Weights of a small transformer language model.
Size: 8 layers, 9 heads of 64 (3 for keys and values), vocabulary 16384, 37.8M parameters.
Training: a variant of SOAP for these matrices, 853M tokens, 6508 steps.
Each number is 500 + 50 x the weight over its row's rms, rounded and kept within 0 to 999. Layers, rows and columns count from 0. Numbers have three digits each. The size before them is the row's rms in percent of the matrix's.

# layer 3 MLP down (transposed), 2304x576, rms 0.124, rows 1033-1081, columns 432-575
109:548450411521516505512546518519550484545521596570466526523514460477470482539567475510553614527559501336439486517512501525459367420427554457541523588519558534449591487398447592385454505474546431506387506606546429539485472519509512391442462555492494494497408511530525506529456515491518528484504427465427473472517423463457454486572534521550456471512555464630588461507514476568582494541499504449527542547414569553470505491473512467517602
103:456455493497540486460639508519494487491501498484512425535432485465517453543455555553461486521464510460507498462470601617535422487612574515509521521415477543409474447516496562449479505557526377527517537504495576563504526498480484429485498458540495492548496482599545539491553471496471549593479489459476500465446399485458517544445556416509439565516593496530427468400413480560515524466578540518499448486488513429442622495435459508561577
095:476480571460546497395406444499452523519516537521495472548581531494519525535495368477515531496528511490388499462470463528538529466463444434489497480485541448522532552441594500423543603452571530498506497545487543543429509495515583491432520483409503528521409492406565503457485424479605553484478524557583467499512412475482470612425493532472509542457550459517554520406560463438490448554510450475516571580414437492507387525524441444508528
105:414416589474498515405463455511520475589523529405493458551494510533504432500462431575496484573400513394457533559506560467461517550470548491465425503450525544470465507406436517527439516503516557441473540497504525532435488463512538428427475547436558489406583442429523484571429529585546485477510480440465593481522479451533514492525501525480507541487523505443562484460483418498398385563676518500605537495486529473496588474548466400452511
095:549375395447458522492494456494520475505406459534507515603548504512426483497484471497476526490495532485526427457528479502572514541474508556532514523538512545448497435499504578441478531451534485532540556459445540469493538478396511391515465516447504528486474556426482462466494498547537553549509441468526465472614537579481478412446430480526488683440584543529542451467487542514522570488465481548484534484519444540552514565505518505544459
089:493460548528501479486538528430460577550506492435438569426474487532462491561498568593503509549497533420537611592468483463473517516525437467425553434428476486370387517492593552580556442491528462592463482565471528551396549514466480560448571453515453473516531488536519486452538518506533502556529437525321460464455514485478508467559461461388614442534411426554583390543464434526567454455501508577431484514459485502536471487517487531513517
095:608438542541553572402531496408402457545555586533522420496363545536494466480415495469503473522530547562486507494510480531525556436457555515457536549393464455429548517511495399470511506472466524503461622492473453508435514454576548442479476534532487499561434514543526561469559460478586507533500540510538533478532476450558497449359420499527512504502507471470613447519470497544439537420459566481516505490500477515494439515486455489484536
094:385472488534505547466485507504450503465416451495555406525475492492491519552453531529511456546385475462541489466516411361508543364496548467494492523479515525385539479527501459438504479563505432458480417468494447525537443467510494428507480463541493498560465484388475534577572473489561439477472460504472571350414534543453475543547560505577518538484467529543538505547553440450560476470519492439494426548489586579496464479533470482512525
099:459526478514496452516554513424501460523434530460461463460544484524451370522422492462488427487483540539416449403533504492476499503476526466557491491458439514550518590484462541551505508502521448465433429535555524521642555494637503537499475454546446533510463483405524405515539505534509514497446481588502504523517534469538500393445561492566505518466490474528479525485487520430491535540527421542483466478476477497511497490424614493509379
103:463539569469477464502563504507535538495518522591548497540493421516474448429590457520494460407490545504568405480437536464468464527420483483525517517556496549429433524605553537529536406477480445514485537485394552542460459488456460450530587516473569538436478559507532498471515600607457547535515591526446579541495523511464501558501465523514558457542517470591451470494557480480500591476449482591495469460529473472422536466476518415449536
100:501613434513520523586483487525620478494488457428519460519547504582406611502535499509497495508530550566457504464441457576462497428443554577420524438589499479530515418504532584419559387515577492465488418571538541493468454547483573507506575490455522461535526476514632537435536490577535512429531481458477479455537437460568514551424526457497571483485534415513513466452478477536533464570517428487530525493441539449559570587494475486365630
099:398516499548554585512533436474454479465549553556496488473462462501503533534560463475562506522505504501483566544441420442480487477480424494506456516490569521517395558498482446498544536487586533467463528561579518522484535464564398512488460406543511543648603435411511483561610359466515574488498452506507473526531530517546559483514594429553586583450533550465490605467433607512513495493535551535511469513589442459421450425429507536468506
113:492446456528521520338433554497504558525484579481491550513399504472483510581424477545545515423527495455566571436510459531468501544493508511504542568526463457522478484450495527543477490464449500469417463526479557553391485438607469532562502533437550642370601574558536562442463477560530495467516501551481492448572437545454429485466470499507487528479558519537500538510506596526473478541459499535604559523517476458535459450552522519520518
092:433503475439507502494514493552462501562505501450529421480543498536490537445649499468423435476389449537584418456585524505465485407537543493501464468414449456542509489510556450441460516405472561627483430526571488559550539531524513567497519579479593533517521561459536455478505503494460497441514472533487474547425565445466390493491469474470493398429423610520663485463541472502487440496478497469553505398517549485575530530541452532466470
101:584627554585500517506548522441505457484418487509489447574390536560563525530438556526555519425583508542471519480515493520539464534524498483503469454494440477589493523528601402561459457635476479384547563583523510525514552509529476514553492561551423587555533507427503584532436497452481543523497521582402502523512507504522450445542407512437483486454479514468464475435507440514418489493551425360526502484495441523553549524565423502457484
099:395518610475446421455425502453525559492537452456450539534499525486515527440512481471632570331477569471463429491552502444508523449484520508499522551530493437480450482474531377516478419489539441477492568528534451508461395508506521478457505528542463388510477505477594551534505582498535464615487569502514447477555489379493409464490482474462516464473457571531485454551533476560480483411491477462544365545504478521527487446555448540542410
122:447488529519504488463740484519584462468416434514526529540494569565402482496464452500433529545649576462449505493426482517545410465556488511521481428543511472503615488420389544479500531544396513445471493391461539481458487512603503596528414526495491573455514575489490463517434484550421466456482434489565634436535495464459475532477455541522462549484488476471531462504490475486613411559512487478467443465508452533495531418511522514456535
104:420529483507465535492411525524496490501510509486588557441459509586429573515493488486464453544462518543492505504469541465511438496458557501563511539529488468477571524466469496428536493510486578575487587529544511574640510556538473445466593478512452460549427503426406450382534511519540520416531489481464476436576622588474554439496493432487489460454510403508547549495514470498580495459445522465537390481554517540467441551523462453451518
107:557474475522596382471494404458489480617399532463511457520472529517534536493516513480614393530506504498491433540512541577498578470465513490477509498515459479548465488522557436563451554472486556543556526492526508595433456453586532545485392443492541549544526441501494535452521568506509361564437482489544477448464568503482479565484492544470529462465482462528428569546485583428456475518622492469492539432548570487526456446523475519492522
102:513467538548462481549529565485509610593489580402465517542505494508486537567516611467487495427505482487472370476524547541560541434554492483425566451515490473540461514478599533484548535503546505462510446531440526523521484470520474609423554565562462477551626483507491514591478547520507532556459529547452487500421493503532566551486535523540510468503549441474468499435489500503435445497495486570527476535472564395394492593453434552464529
117:505524452449533359535627453562503480498525517445452569563471509529515557570579535469477431489433526566473527463496585499496504484521552508473526456534481514487499521483472508523441593501544588530448531531494542603572446582542497587573499487411501471515502557534531554467555447480427491583472513450511459517438473392474549473607570448555484454587567592475539490483501543469490487551510587530542434473531547557558540477492438543514472
107:516465509539418461577490381496493422471601535593509458499558463584534493557460561530427452489412553545570476527521494521450522479559460407494546513464536396515494504456520503508518498595508388508478480510441579448522570489532464460582481487534514529495469463543491406559496462513460593515461429449518499487562364484468505485502512490538451493472531519532586501488421476425572613496431462520533596461614509526527587438428568468563532
097:508499565443408512447459497539535533526388541560568528436419531493465500481520457514499540502604528445439498524477599485446526522548508502595428552445473481472443525566528508522494611490627502444534546526588474575511358497518495509486386568395497521433559447426489537494439476523438521459492495452418484465577474507468473550409513510404521465550576506469554514555498537507460564418563558552514464576437468463513492544546488450543546
100:480467574538543493561449409456467526522512543446540579486486519502492514553515389543490476545554529383576448577502433507497475522476472359462511471517555430458509397464484568549517642404546427407518585460547607480503553470589596457499414506491539458476550553518508490596429482482484519465614536582512562586494504558521456540484516458477502484559387496577487489460476475502548552526482551450584539484530429561507441474571463488444465
099:481451477564436547527641521584573447535502426472478419486508566534521504405405554509496525406453494545606478458494550570498544547476509468521472441460468603480424485509427559520541507518501537514431413573515512431533486579576412471517569450524469490455584507527499528445530486444497536562493457385447484488436550495535465547498468531528484647441520457593475489532554485542475530470491463523501453411486551470594537505581560483457491
094:539484432490549496580496477454495450568512508539474542403504450499420526491463492580535491417453506530553539485590479478498461548531527526601484481512533465451495510551516520507431459563557496521506499503533554515478501516617562547514619521529485486552442511486489501482514480478446509497420560463517539561501602449601458384530495495452503518525463507502492566547448538519552488471428503485488505380483448458535497430455446537517567
100:579454573471522500496544500453519444547556503451513562458518437497473483566423480545491526470462438454525498453518584567479489471516466415452500520498512460477453441518546461520480516498484395429403597594480496480565512559486519527515500465469446554373535439520538481537576502493560467500478467448524443480400457475498461501538500565484479538586494496515458466614515510499614567540418541362478509458445489482556582520500499470572487
100:530446501485462523478532511580567552458466522516518577518471452469583450455476589498480532534611584538491464458533398544428523604455527490502560497418521555519513533512492480467422508484548414463491533458519484440500524568523516500541541500575475454495512652498502478477581493505428513463466500489560584486562525443455437607478549489450490476454448551453561537570501465410477510423558510458457486523525584488523525447504517517458518
095:498556609493514500414498437497455498494529464443572491537507551485454468485567493435453524404481528417640537478505508465552485552435515534480456516491503436488519509495573476543416470494505401516531509499566459550493501558490552545569508544515566475530373505470479462512466537467481423490499468581595544495491543417465515531516493550516479534429442526379462400498523487508470496451520516607500503463450464568520587495491539518466496
102:437474531449496507538432482527523585537511459485583461522482465555529529461458501550532583548562541516431480524580455424485462561500488537500542401451470523482449446507411481504514452532546461554459478400546473495415517539447515474558516551469432452469515439479545384520566494417515525515527488471462610459438453521523516511524572418475458513543501602448441488543465558529473458507481475456406478439515544503458495453430436475528548
104:521502460522512467534437560497480485431473482575559406534566594559534510516509539447539455585561566505432544425549429533484561497534480503524558537493545511474509553535434459473499453515527542595465485495379447539474476543536497517533494515490607433497528366460537604542387519494506449534394460495488503555509493494494512474525593477450444547516553477443489534408499558511484563528512522448530472473515469446481440410589501471434542
096:506540446524408453512374518510438502473503527476525524618513495484479558525486486473496439490453454536480534469562495505554458500416430507427427537552521564438397510545524522599499499537508534527561438464505543553453499391399464575561525475510447519532530502517523509494499548412585454553512524476562367456467570478462530449506435586497536411425540570457561462485424432594550491505476439524398488394497465434562464547433505547380544
107:544516566503533525459388500501490475440500584393519527506535531559433447535434549512518533491494508513387539485604502558498561456472529500543546560484582490458492478447538499611426499558548461490434522618542458528546435512459437457599471503502481549401536590599542465544596548536494412537552502521485512527522510489548494515509435525584488481531475479489457570510522515550521457508459525465494521569463441570508520501507511461442560
098:438473541467452508541492551538492549381473502525566439534513595518557462450610406523546504494433469491399497507434482525501479428478543519438454552440529575546521542515489546504472536503500488541454563527466507381495513510618565545498505490522490395544450449495471502503552469607554512545501364493576593487585498439512508508471460402500535508464473477558604494538501519475553573514504517566413494459541439550528531425485450516508451
100:623518514525579487500397554502547563625527471450517557407461493486594592517470497481507534607399488468534455439512489477530412445488447516589539536473465509590613563462463448475482424429509517524459618497505399467576497503506544489479519484443506578520523624556554568454495581469450510523496553557574549549494468433395452486431486373494471517449565516478487493525494545487440513540515485422604594510424508548474493459502426514563522
099:460383498598561502524534530416477538464510490390474436477537537540554460468471619470506479495543584403412515450582528531505394441425454447493539501543569425524527445490502561512478479414520490446499445574471442512527489494500599402405492479474459472487530457476414497512507563485521487496465500549480545550512436513590493509402467497494493526506458510468584538413495446473517550473461470466547538516557466421559486519464463554455505
097:495531460506567476541534487446590493499529579555459510478441468509502504483595450535431358513453496544525435510423454492462539457444515484638531553466443575461409489489573427545432477478421494514456516458435452441499571502522546489504577426512614386548511540589466474461488409546534500486480525533462488529535548466477422469463498456419521507494469481496500456455529572544516575539525394462515423504563528491506535465591544464475559
108:472493476524485536455442479554532464459471564482477487469501560566411482521445424594499533554483486474512576542417468434482470507533512490503557550525459474482571525540445587440445502549481547527616573439523503540515522491483495501509454461458453493555345379516407481573478441562533568506476580510520500495519513502455407460549467521565473381494508526424555539523398558553579476485487441539438477494432507482572555457537432448510488
104:460550569512477529501456489480561526444517542515501536504496503464501471595409445516451552436486527515518482466540618444373531557555454523471423457477461422538519466542485515463548470571474519469534471611531501458548544557514503564432568459555432481445433453507521511566533526435447470487536420548545439459484491439554486461449561427475435460560522529517521506523497447451382538629481506495545520574508496521559459456440509402470440
107:478494472542432506516484523463444525466437590546527503527517552447424514462501510525444503452556492581577493566433589453531564551443534484579455487527583504465532535562432499490535596444473428557551551467496493538563405533489562501521404471511487559401473539512507472485494534469482444488519534457468504493455423538532496552531494544579432536499557489525506598527464443486498529480412549579531486534475445632442488509490509549402534
095:458545408449482552428480448516512547558456552478518481490500410518426455591436440487521487565480522513464600471488522463471546433528480535488478403468416545552509509474516509577505474463484534524505568469438538466538543485472535422478439511472513452477496476538482440515468449604478467624450441458472462369581471451590577616503495531442386528498502396518525520516424518608490491575577442410577502433613529445490518486552420474526465
096:453453453500452544488574507494486492474500444498478401551551510489476496420610473420559438539549498498436556443478453501572413561565516498387524507521507613570522564455456457495485550532523513464563441549489539419493461506584507504412556513517479517570424593586540501507509463434484524515531460453423544510492426476566482436453482415560428471546561367571477517502508468455534468578479410476532484492468508527517470530550482495498381
096:475439510519476535452551539522558487451560491493585533506526500439509455509533495413545485507564574527476551508509459550530492495441486555567539537497496487377532520545547570500490423475476540433509519380559471464541523517644466494465456485478576510484593438461429513539571530572450469515506468595384556581511500512480516483520494587391444457407539458529524427421472479479494507551478481495466542448520545442463460551548545531558458
089:452526505519598486421485406456550540464500459457510452498490468432453528541558471429490468574527460573452452519509492458561418474565570447530476536568524610451485614474460559451480453569490563463384580554518528511474539516493493538502568526520501565506443499576404448423468501513598480495548568471615583497451546465500530510491514433473487554449499563556543480537432418440498509448564447514475469599445528511507541474515484519486457
095:456548545518481396472537542559531535483402535577471468592519449540531550497544496437522449467370493445501626539476449503528528525385514506534457548550494553605500510526424491431551471596510563474558572470437571524470524560514517436485567504608444495525536474530567559543540436431402552529443502570510487491463508480603478557497474533495492474425609393477587471491453479500412495539553465433464549532528557568457476460536492530453598
102:581543473477437572531531514528591360502518447585422535489515483480389470562427505451568502416555439458558436469502448535477482517469479520395568418560564408549436539435555492435493507517408459561528552388567561522506554448621579488524462509546537467426559461594457575462516567570500530457619488491422504512522486477566432501475402494486474515508631536600438464514472556482474507475451496570387521497579486441510521435546604472534514
106:500489517498507516501498547532475531508520433544511427448599457555500452463465516552488539476555478495555418567481640490516419544586442524478500404523561544449481549512458533524558536554408545502580502515481520408552518476485472448533460553468492445473508461529563434561512580389552463547522515495448547514544465524432514556454493487466507480474478555623544501493511526539584582626495467470478449563455494515419419528465551452487484
104:434512524412479412453502445457525464463440526595465504524467480413477457506585497467519564591513434518458445480506505470624495517533539572496547499529467511414498447531443514481526487499515498548544456512438456484545499486499498587516471473536451523505491445532456597510471556531506498512520533466459467502523522537538402494388595455391488478473538455457566572550395534490459449478590543467538517537610547505516460504525398600497477
102:475423503523528539496451524494486479487475551570620531470472490552502506586483660497550511536507395480495452539526473529466518515455552460490448535507452490469475490576492487507463472430516513476485504381514408496519428539455564523593506446575439554513480556448442457506458532517551505534470533517457480540457534590526512568571571425430502462510488505633506521552455486469473507451495537562483489453531505433616525440581622381586501
# layer 3 MLP up, 2304x576, rms 0.141, rows 1034-1081, columns 432-575
100:449484503567443522473521504481483500509417485521486573540462492532539580586535428424575557497480485454523539605450511601510528571507582504464456562436520535457523464494431475477502479425481511479511393595472480497518586475526513542512517460497450443578440499422474443494486542536562470523553496449498453514458487436575586422442579391500486488518471546570452390421481453522502486475529503488580554547523466493518510431487627530430442
102:486522518567458492560593580516512470441404493469486524450475491545472452557435566537478516476554532411443503480430454538425573507527372516503528506631536577546534475458448427515451409474440406492468516544552479450555551491554473505516489565422537433518502445501421472545507532606532459438524474492505490514440544585481454466525490493422465439499465583561480527530456560428553524554558530462460499603531504496522511372483521538457474
106:497523470448533470484456518501521490514536430510598495545436527421501639464544442451520552492445349537524483518494533539603487522598483528522526467478486460455541455596558577486418515416478491444595539524451457509463490581488452461551464443433453437557519478426481473568588553541492484508416538480543570496568468501426583507541436565480471492522508414488481448453462495459446505496487531514534481499563434467523554515613486528423456
097:539560594529496478555535568498484529441558451519490517531533481504509464412527480581548546478525416528496480526579520487552531523442579487418515485476541451538467549507485450488580540516424504491445513555392368440510585619528490448484443440595531477498382561539561459474458491449530418543522577456505548555472432517460422540536463540558548391516451447472508421492512567550503457539446566509418508554513535459451441463482522510518465
092:482525468483485439497406559533510476469469515563552460558513507485523439447486501427529445486569527512478405440571481591503526531496541473588502539613515535632505486547403455449508529524430525449558400513496468454538580579433529499493457548549530469460481466530473541561535543554528487484523521536588515570611450566541555567432498531510416472477579573515468554455566505541470551507544516441525501541537495489394527481512524438487493
096:492542526536503548561526515505553518479469484424418493447489508549420568513533549469512444469623591589518459498459476539577516515479488492603466390530443448587453461462475490479468601491512426564588483509498549600532470521496545507455508449404542495465510539425487406529442511342526520453516505535440544534515551544462499522552429540473423502525469496545465491489529403493460545430477489555521509424446517604465549449467547443523516
098:508482471422488578530504627529505456444494447497452597515496523431484511429473442464555569485661520568452529425480440517468570487516518528513453494538404461567527521516611485548487482532494530512484537539420424442445557462422520524415490466389581497585465505574394504495384535570439408569478472522507501544498546499452520493563476556520581459515524427511508455442512542436452449464429471525531477420506384530466557447558488529550569
095:439522571468484524426463472503538581523434520482458581454545449454471470490551556456531476526472506506495558616455464447503443548485431504475418566506460498548434528501465448497446529552471537548491530442461568472389488471338422446512542489599545473559549504482467454499478445534462503537416513403427534475429499492462496545515431470419489521527476440447541420532426481515462522469432546538550553487526509521428587538547449480508493
104:460499390445475460534413485558486548564513481550488535425451489505452568499593535443544495490348478446398455495487457505559531391392525491496518499448455522555358544491452554521458530571395502566462501487516501542455447520530507580463522490509465390454435522554585500467571457489572428516458617426592489478514448437466338539545490513585459543514437526492513524435534490510482531571568418488519541566546523564521421526551505607508512
102:535443484398498497439466495462483474480508453559476523521623484452595398561496564509573538548498500480536525470540542497428541427605492526524535512498537479584498511515523573501590529527524534464461444431488620534494435493338414515518540521503510572567471525516360477456554490547532458566444542556516545488463462487460457486580471526558472415472503528470467402473525477497484455493481536511433469463505398485449456490590525550516528
088:547504468480472474488444536454531497507569505454572537442479538452532456451406579514441482505517509410485494511480591497557506497583459550509605529504494512415626485512457601531497453438432482563525361518503507504550478509479500404525500534563459536459453559567469572484439456524488427468431504523521481429488474489521581491418538503473559480489505448425461394476472459549539529544512507498453519463477458533594571645492471498489506
115:558476491580463472516497558414504555433628551450415553377543572515522490558516529472466441543615562460482558470571520570533514505454514461535534523507484481515444569507522508509457501523608454509393463479448486607493510539540458444449443533430562547430479455602529484446482516493387445531475420608533462431483424589553499501452486468562622434528485436438467361528495498489469503435518477454574583440495542443540550541467445580459592
086:555491426502571506399495519442448426483478413463413520572479465424496483534479405528431436586530489529525566563470546442581596550371455500494476489588504462452482533457546553509473482428502455444549525501460543489453558627573467513529555358437474521426588482536490464513488538476503446495507600489569536511601512562595481493463445558416645523388490401435400579510409543425559525514490471582436550521534424579446497575476433413516534
099:495497499507479512484501492453585560531480562521508533548440578419551590582519392396459464473548444522488592427452479540558610444462538502548500386525545457516515489434629526475497615473563497548516506498482541582465553467474536493525409503577504453484582457602467498403533526494491424589527476595559501485507507523522519666520551374479597545506545476527488525501514550547626593532476506522435496481421516485494461514501542569503550
096:531464588473538453484482577512451488394491552456530465486564457535446437440456503481474495498438475406463506573481548530510617455572476511445453531494564528480451513534443493436456471528468542567534493492502500458457572516515472476491521456473483566500552549493508429499375590551476490458551474496517544479437504548479469563474537505549503584557554438486556521460524506455482499634554592507456534459553566571546510427480450539439579
116:436598507481502466477590403472472462477465404444613522501545534560460447435475485559520551550541526504446461483540455491573481491532497468541596465588490522482509538499489527420453493485529503505486517422464513502517552499458474558517609463438497533422490540417452507468516534535575506530442450454517561427512548540522417523621465584518441560558483526479396473384590422484502442541499504394515543453536520529503545469400395487545562
095:402459547495480484517470459479605494429513549526392563491570488516515482481562538502524485533562559472585482411507580437482457413467416516479499523486483418486457522481561488479463499418599497562509521527531428579514459474436438547514466512581470457559558520564495601516541496466508443522425483510443480435468483537508462405523572440558441541530549502455522366491596525517450451574475519492407459536500443469482473457473447468401518
104:470550571571416530452449593468544537375462530466530517569541429520571451432511406459479389469417468512493465419423510479429616531558570457436447469533503414486504532496426446458529478550465569523511405507506614543497445567411525432474471448516521428557580490494496510504512517488549555490492532488483572570464418453462459446515501607568475448536461480537518528496463488500489473461491530498458532552501487473592356400510551510511452
106:492433558444521443516591517419466503461466455396435483424454512497520472496434442545591397471470474480478536558490500494517486528601463530401494504511525453450498489482472545470477459539444512501425512525476521471450532432469565408526517427474511575444497532544524551442388423501534472481490527496566594554425550561506482490472392525497597464477526534420465494508500458557518504485511502505577452602481480524517515528537455547530504
113:443504528415491493500466457570469547438491523476489419509539389443580554557439552522592425499537455456455512510503478495510448516538515515466532496483475451465543456513504490492532575538566553547448532536556511511471517506456488510435579465465469503463432481512486460518563552493467560551538523590441489470529450514530578509480541552569500581430440513492476419466456479556453523575619465545454544442425519470478414545444479546389458
105:528455557421455444444389482472513496451551416494391531464457487552433469516603489416472472440484515504533495550531486444592564443453468522496507497465526412558558468522485511490546506409511470504456429501469525525453409475498572590561465520470463547545497454465549516511468457440509654524510552553401391468482506486521441536632455501580400457576430488492440461487459479413513543482438511522500556497495504441542515560438394562521472
095:566474442484569498419498536437445546496506491519537617484520526466505483413384551529537531380477478539448443549518489440517464497499478478532461601605487514476560571488530469508426550549443445491494371527423551489602542524483545510576490475532556508395540506560462534422469477495539553533482534439490493550695399469542479464491506518453417577498489529480532534491460595541470478485512520521496524516527454536445455506493463567517454
098:499583507530410453591520511499526545522488487505554563539488427521465479472495655468528470561431475459475466520491633492484374535453475580462418450485596515489499529448490462547519504453379471562532437523470494612540449456551454421542541479503497356443557487525479568474510432456454494554538575452468536515484477515516525468495500624420497508534559422550450471529504574437503560491523438543487500524511529475511451509452417551474569
091:573495451450474481475415530468512548391483479418573539551610502548433530422481474454491528539400495503465447482472418406548424558459570449414520484456444603425499519474589412484484480487590440572494527453446453467496426406501605538506461519393569424492490489447545506554441506354517530455525600585423572497600482516497519493455570518495493504473567500466511500467500534428496515548486518562526555435494456525507447567447468517519486
098:441598507575426504511503429567595535594469508552508620438580534457568459558613515364538534442500429457483407386479579510471549462500525475440426467548582441449486529550469451458524534507508495558600540503518486590566532459483388493504468404461460443552513562437558467485531492552531422575528580499616527544487507559480522540541427447552536464426462426557516404460533395473520518518495494479600458555560435432452513466449426452565536
091:433503429457455520429444510575470510550454539584529510450576563491627529466469426562548584559565445487501500522493462488601571574581521499498601466481515572533584566426479502457420550497584520506571512459432475442481535419467471488529482477488453496501435517506502535424525488496546516532524487490454489535488534507473478600565485477497567486547598550433522501419494454469420466523541541502479540525468533495498393561502535523522545
104:537494523499447502542480513593502563536506531470411485446539533475410501476466495527478627442515454476528504554540501567502480463489499492490514452580546513517425463500480485553546489654469523470517441437452544591551533465575523426404492518430507541553550535544531441583516487525449498551466534447515545535522447466421453404566579472486546603535440485404478523462477439551520490536485489610540509400481433513529466425488488511510502
099:446466532500446495525502472436437502586512517472427523488451515558515510548461511574576478510532542490498458464581475559427490462565518499519475521458573501459469534582527531472497379494530589486509396480400558436544583444516547516567373500439457514466580564558594464574492495553489564542566655460407478473503477481477506476429497440525468492551521519482519583462521506449471535470588485387496509433586496387454465444533462425489549
098:548476451496526453602409400418502427486438532567442460530553477491525460504560525492544458465537452493489502471484523412546614444486513453519440571508480491450503510540542509427465522492436483533451482558489551491482457558467433558453504403465522514563624494582464492497476505505455545518449497404501401530485525436457539468470433487444525494495522460494498455458477503504503529517499462528583521551532513502600440444510484558487482
106:486458479517498432564567529514518453491563610310518533584551432518544410398485497531526446555489472478521454538577451483524465560484502578504433451444525511458428512532534440685477500418496520557423441522490530502470451496460531494425407547502522422490518493557579406462545485526545554518468577505590401535457517484467472590572451571432472533517532566509439437540443427453514559467556483435453543448478522470533553442534539569474539
108:440503477496547486511467541519517511543464406453542518477533497468457487531434542546553431451572544415489476468488469474501483420573481577482622516530460494445485420434532470399434504440490508546520563499522519528538578394494539444534521538470564470458441450421439476476487497635533570410537339505470460583496515555498460549522403464495443416522396581490490559535556420583582534524435436454455579542479473580433519564492464542554506
109:534453502572459429402529409472398485419510412515438488422468466492526439489539510494538495470446452502627439481548484454521477536583428476536550548548550532451559493470536535403492481484476447521544545505515539569425425437439430566459416534562517472492504475588629580513514424456502432532505479454553433521550484519559512416472487552424564502527473561441460415464512445599514480433539464524470514510551485416439568465599574542455466
104:489444491469511411501374499442516543447444432571499537494441471480460493446545542497433444402475563537502514577450566456573547428523508484481488555539505472414479473510482551534480406509599582400553534540529498577431415567441550449447420469435553487464513437479554481465470420505449484514535494472557480468587469500517443498502494523481475468515439551524493487452518479518413426547491499480569446499524517391553563508438515475559441
098:410419467521476508493486434469413451414472563486563520536503575431513471473595585475510447508511457491477509457472468526490598549459498562473484501468561528518563513544517468465414570503556469481537404478472596512444479421456540417515510545553546468420495446465479493497503414431565534495467409491523514483432518544471441545512454613507544494528507531502472502489424551459557497471487470528378519409509451383470509557450583509456585
096:539568525487442510447556530487544433543530579460463514479446544567466475441439424501455472503469373497521523539402564479605517489545521463620545485480427479412473493475532556490442486566454465537505477468511515421524529464473496516502471501665463494454557521515471491538442402463536487434438535456548468527519502504548441522525520525475435406468520467579452573510481529418478567513400627517424522452483466494421523530528470526525515
101:460563483343442420413517521499478541480559505543411536546471534574582497516590486471535571549523423427495497502586565489497512506423574586460580469508517498584570610551436486498588533546482533481450523500610448546501444496550408514464467614606556424446573487519498442419569433495564471463501458522548534458466485549509560610419527557564475436455448414581516432528503586485441519507504496418491493533530535443517472483440424547464490
101:566522462554558515555560489521529506519451597507488583551451469552454520546584495496566511558492488393419481418491468597453561513522436463480411539463515574535555543564472614459512497536523461573457456546482449543533477597480474513474531544438485522439566540446445469569602627519543587522525574541415511483455460499498516553434464520466479503476466502530487518504549473493510518634537518524469514459544429442491459478566407487523478
109:510530508514511413471529549579471568460347494429525508422543534469464529458435497585580464446534445497510428515489409474603507536472522487544514571506493508529485525676507576505422484499556456519507481542479481511577474483467478539499480576453462509550485431514570556468567482559522542413461514523451484452460546516540526529579525512511513544539545507454450543470500508476490557579540543558425576526470597522512533497491524505502475
103:572483527507520456487557536449548431440544584437463536504522439465551475562423558533480487528489458561512504553518482534503557499434501521544538505514512466470510494483636444502479563508539490466523529543410460504502519460520538528529553429513507593442455435492436576553499528540482457430461500486455471493534513517493457561560448462409532494547506518460418496615490511479537501637479435551517528518475596513577581540423513518473404
087:561453614468526471493664449547515518406451496492467544494487593432618523488436508487415460580480436503528534552523475538507451468483526504581532524420610565505535492545504525465462491564526427526550454477531513427495486509497495462594454461526455520588555471474545516516527501571526499481468466452459527471452530530384473507630525495501599502501490533513428408498518401483594519478531545544458524453429388546565509460486548488464543
098:608527493445466478575561524534569502528567562447438524483526486478545518507534505499496597525563540417531410424589462482444519431492569533529507552460476502619500520517519520571517570462469478467478521536568432512446538494449478481436504494453529478467462533499515517550523506544574520486497499540539426500469505570468500514426485517478574483501541564502473438477445523568517536472559466434441561464468437515542494450531551449480574
096:453507509505513465485449488408526554506544490463538412555521519513561473463387606528457516638438506414529554625490450570526548513569467484505488549455600483536635504470474500511526523541564473515518335408424543478545483473455603488443485484488452471475459481484516480472355411424574449535561522536568472461503406564474540518460588459503504455537490471492513559611594517451532515440472506578501547491514494578516446513468510439441475
102:436481531541450422454507506529456413515581528475523489454474505420504510424519500532501500503527593459553526612447561499447544506559521511468511524429520447519490379417484560545455456507590469505571485511452555537520501467523500479414500490460533514500509511530449516479566504475422482577542573518498396482539500465469554460578468543598502428532491560419428507541628510447480573540528374479480501468526525561556494375480518485520515
100:468434510454487512516458527588408460556501436379577564500533541495433500426562458467450509456560534517508394529452374498462432370565459473498525507578443405528421534463517464525518521455480456569530475610551384468455541438536478488501410537501584455456438484481475437446482465577563478424531472453557515526458495541487530539554451508546507506525427571513491502401554493536535470520458561453485422514459420466497523596478447443455502
094:367466519558564504558562438400445559489466470453497516454497460479479526493544525518503535458482563548473491474530549405451405485475509412595588554570467506404520512562481511453532524475533566416527511575444401531549456482509455513485553450482417590539521470409528399409463503482427418521515541442492457571532464499488531536518487491570492471394339474425405542522480543522575525390542528595508491572547416560484536453469458520487473
108:488478561470473475528492459494497513571533519538574564580572560458609530560521559508541595426518483512425436547478440459549539470507552503424525536428559523508544494449507540514578497495455511451569363505469426419536396501548571566510552484444451510426532541441512444421482469534459493545479500523579529489460536539469489420551451517495491507430504534538418484549399494525500575462569465492497457476560447462528485482480468457506436
105:500488525478454569440586493521466460502497464493529549470463493587529464521515515501468545466463449535431503511485538479530537536547497592453426476523597395525507474406535527498499436469488554442503525494574460452444528530471497406607468474497483471419554543415423496537530563483519476528574491513447439568581437594468527507536528603388493575486433490600549485396483460459500510524515392542489508549483479359439509512414553453493512
107:496480566592500545521475475474431528453533449491548554540395440513571571440545480500542439513452403433481423475517492381516534475545565551470559576559449489580453524466518465447558538555487392510537462533500507575461471484470478569518491509468595477294431464533456534557475483448507511543669514513489410496427470507514521479420501438507466418581499479599480542565539584584598551465578503484491498477462504450447481487425546537490655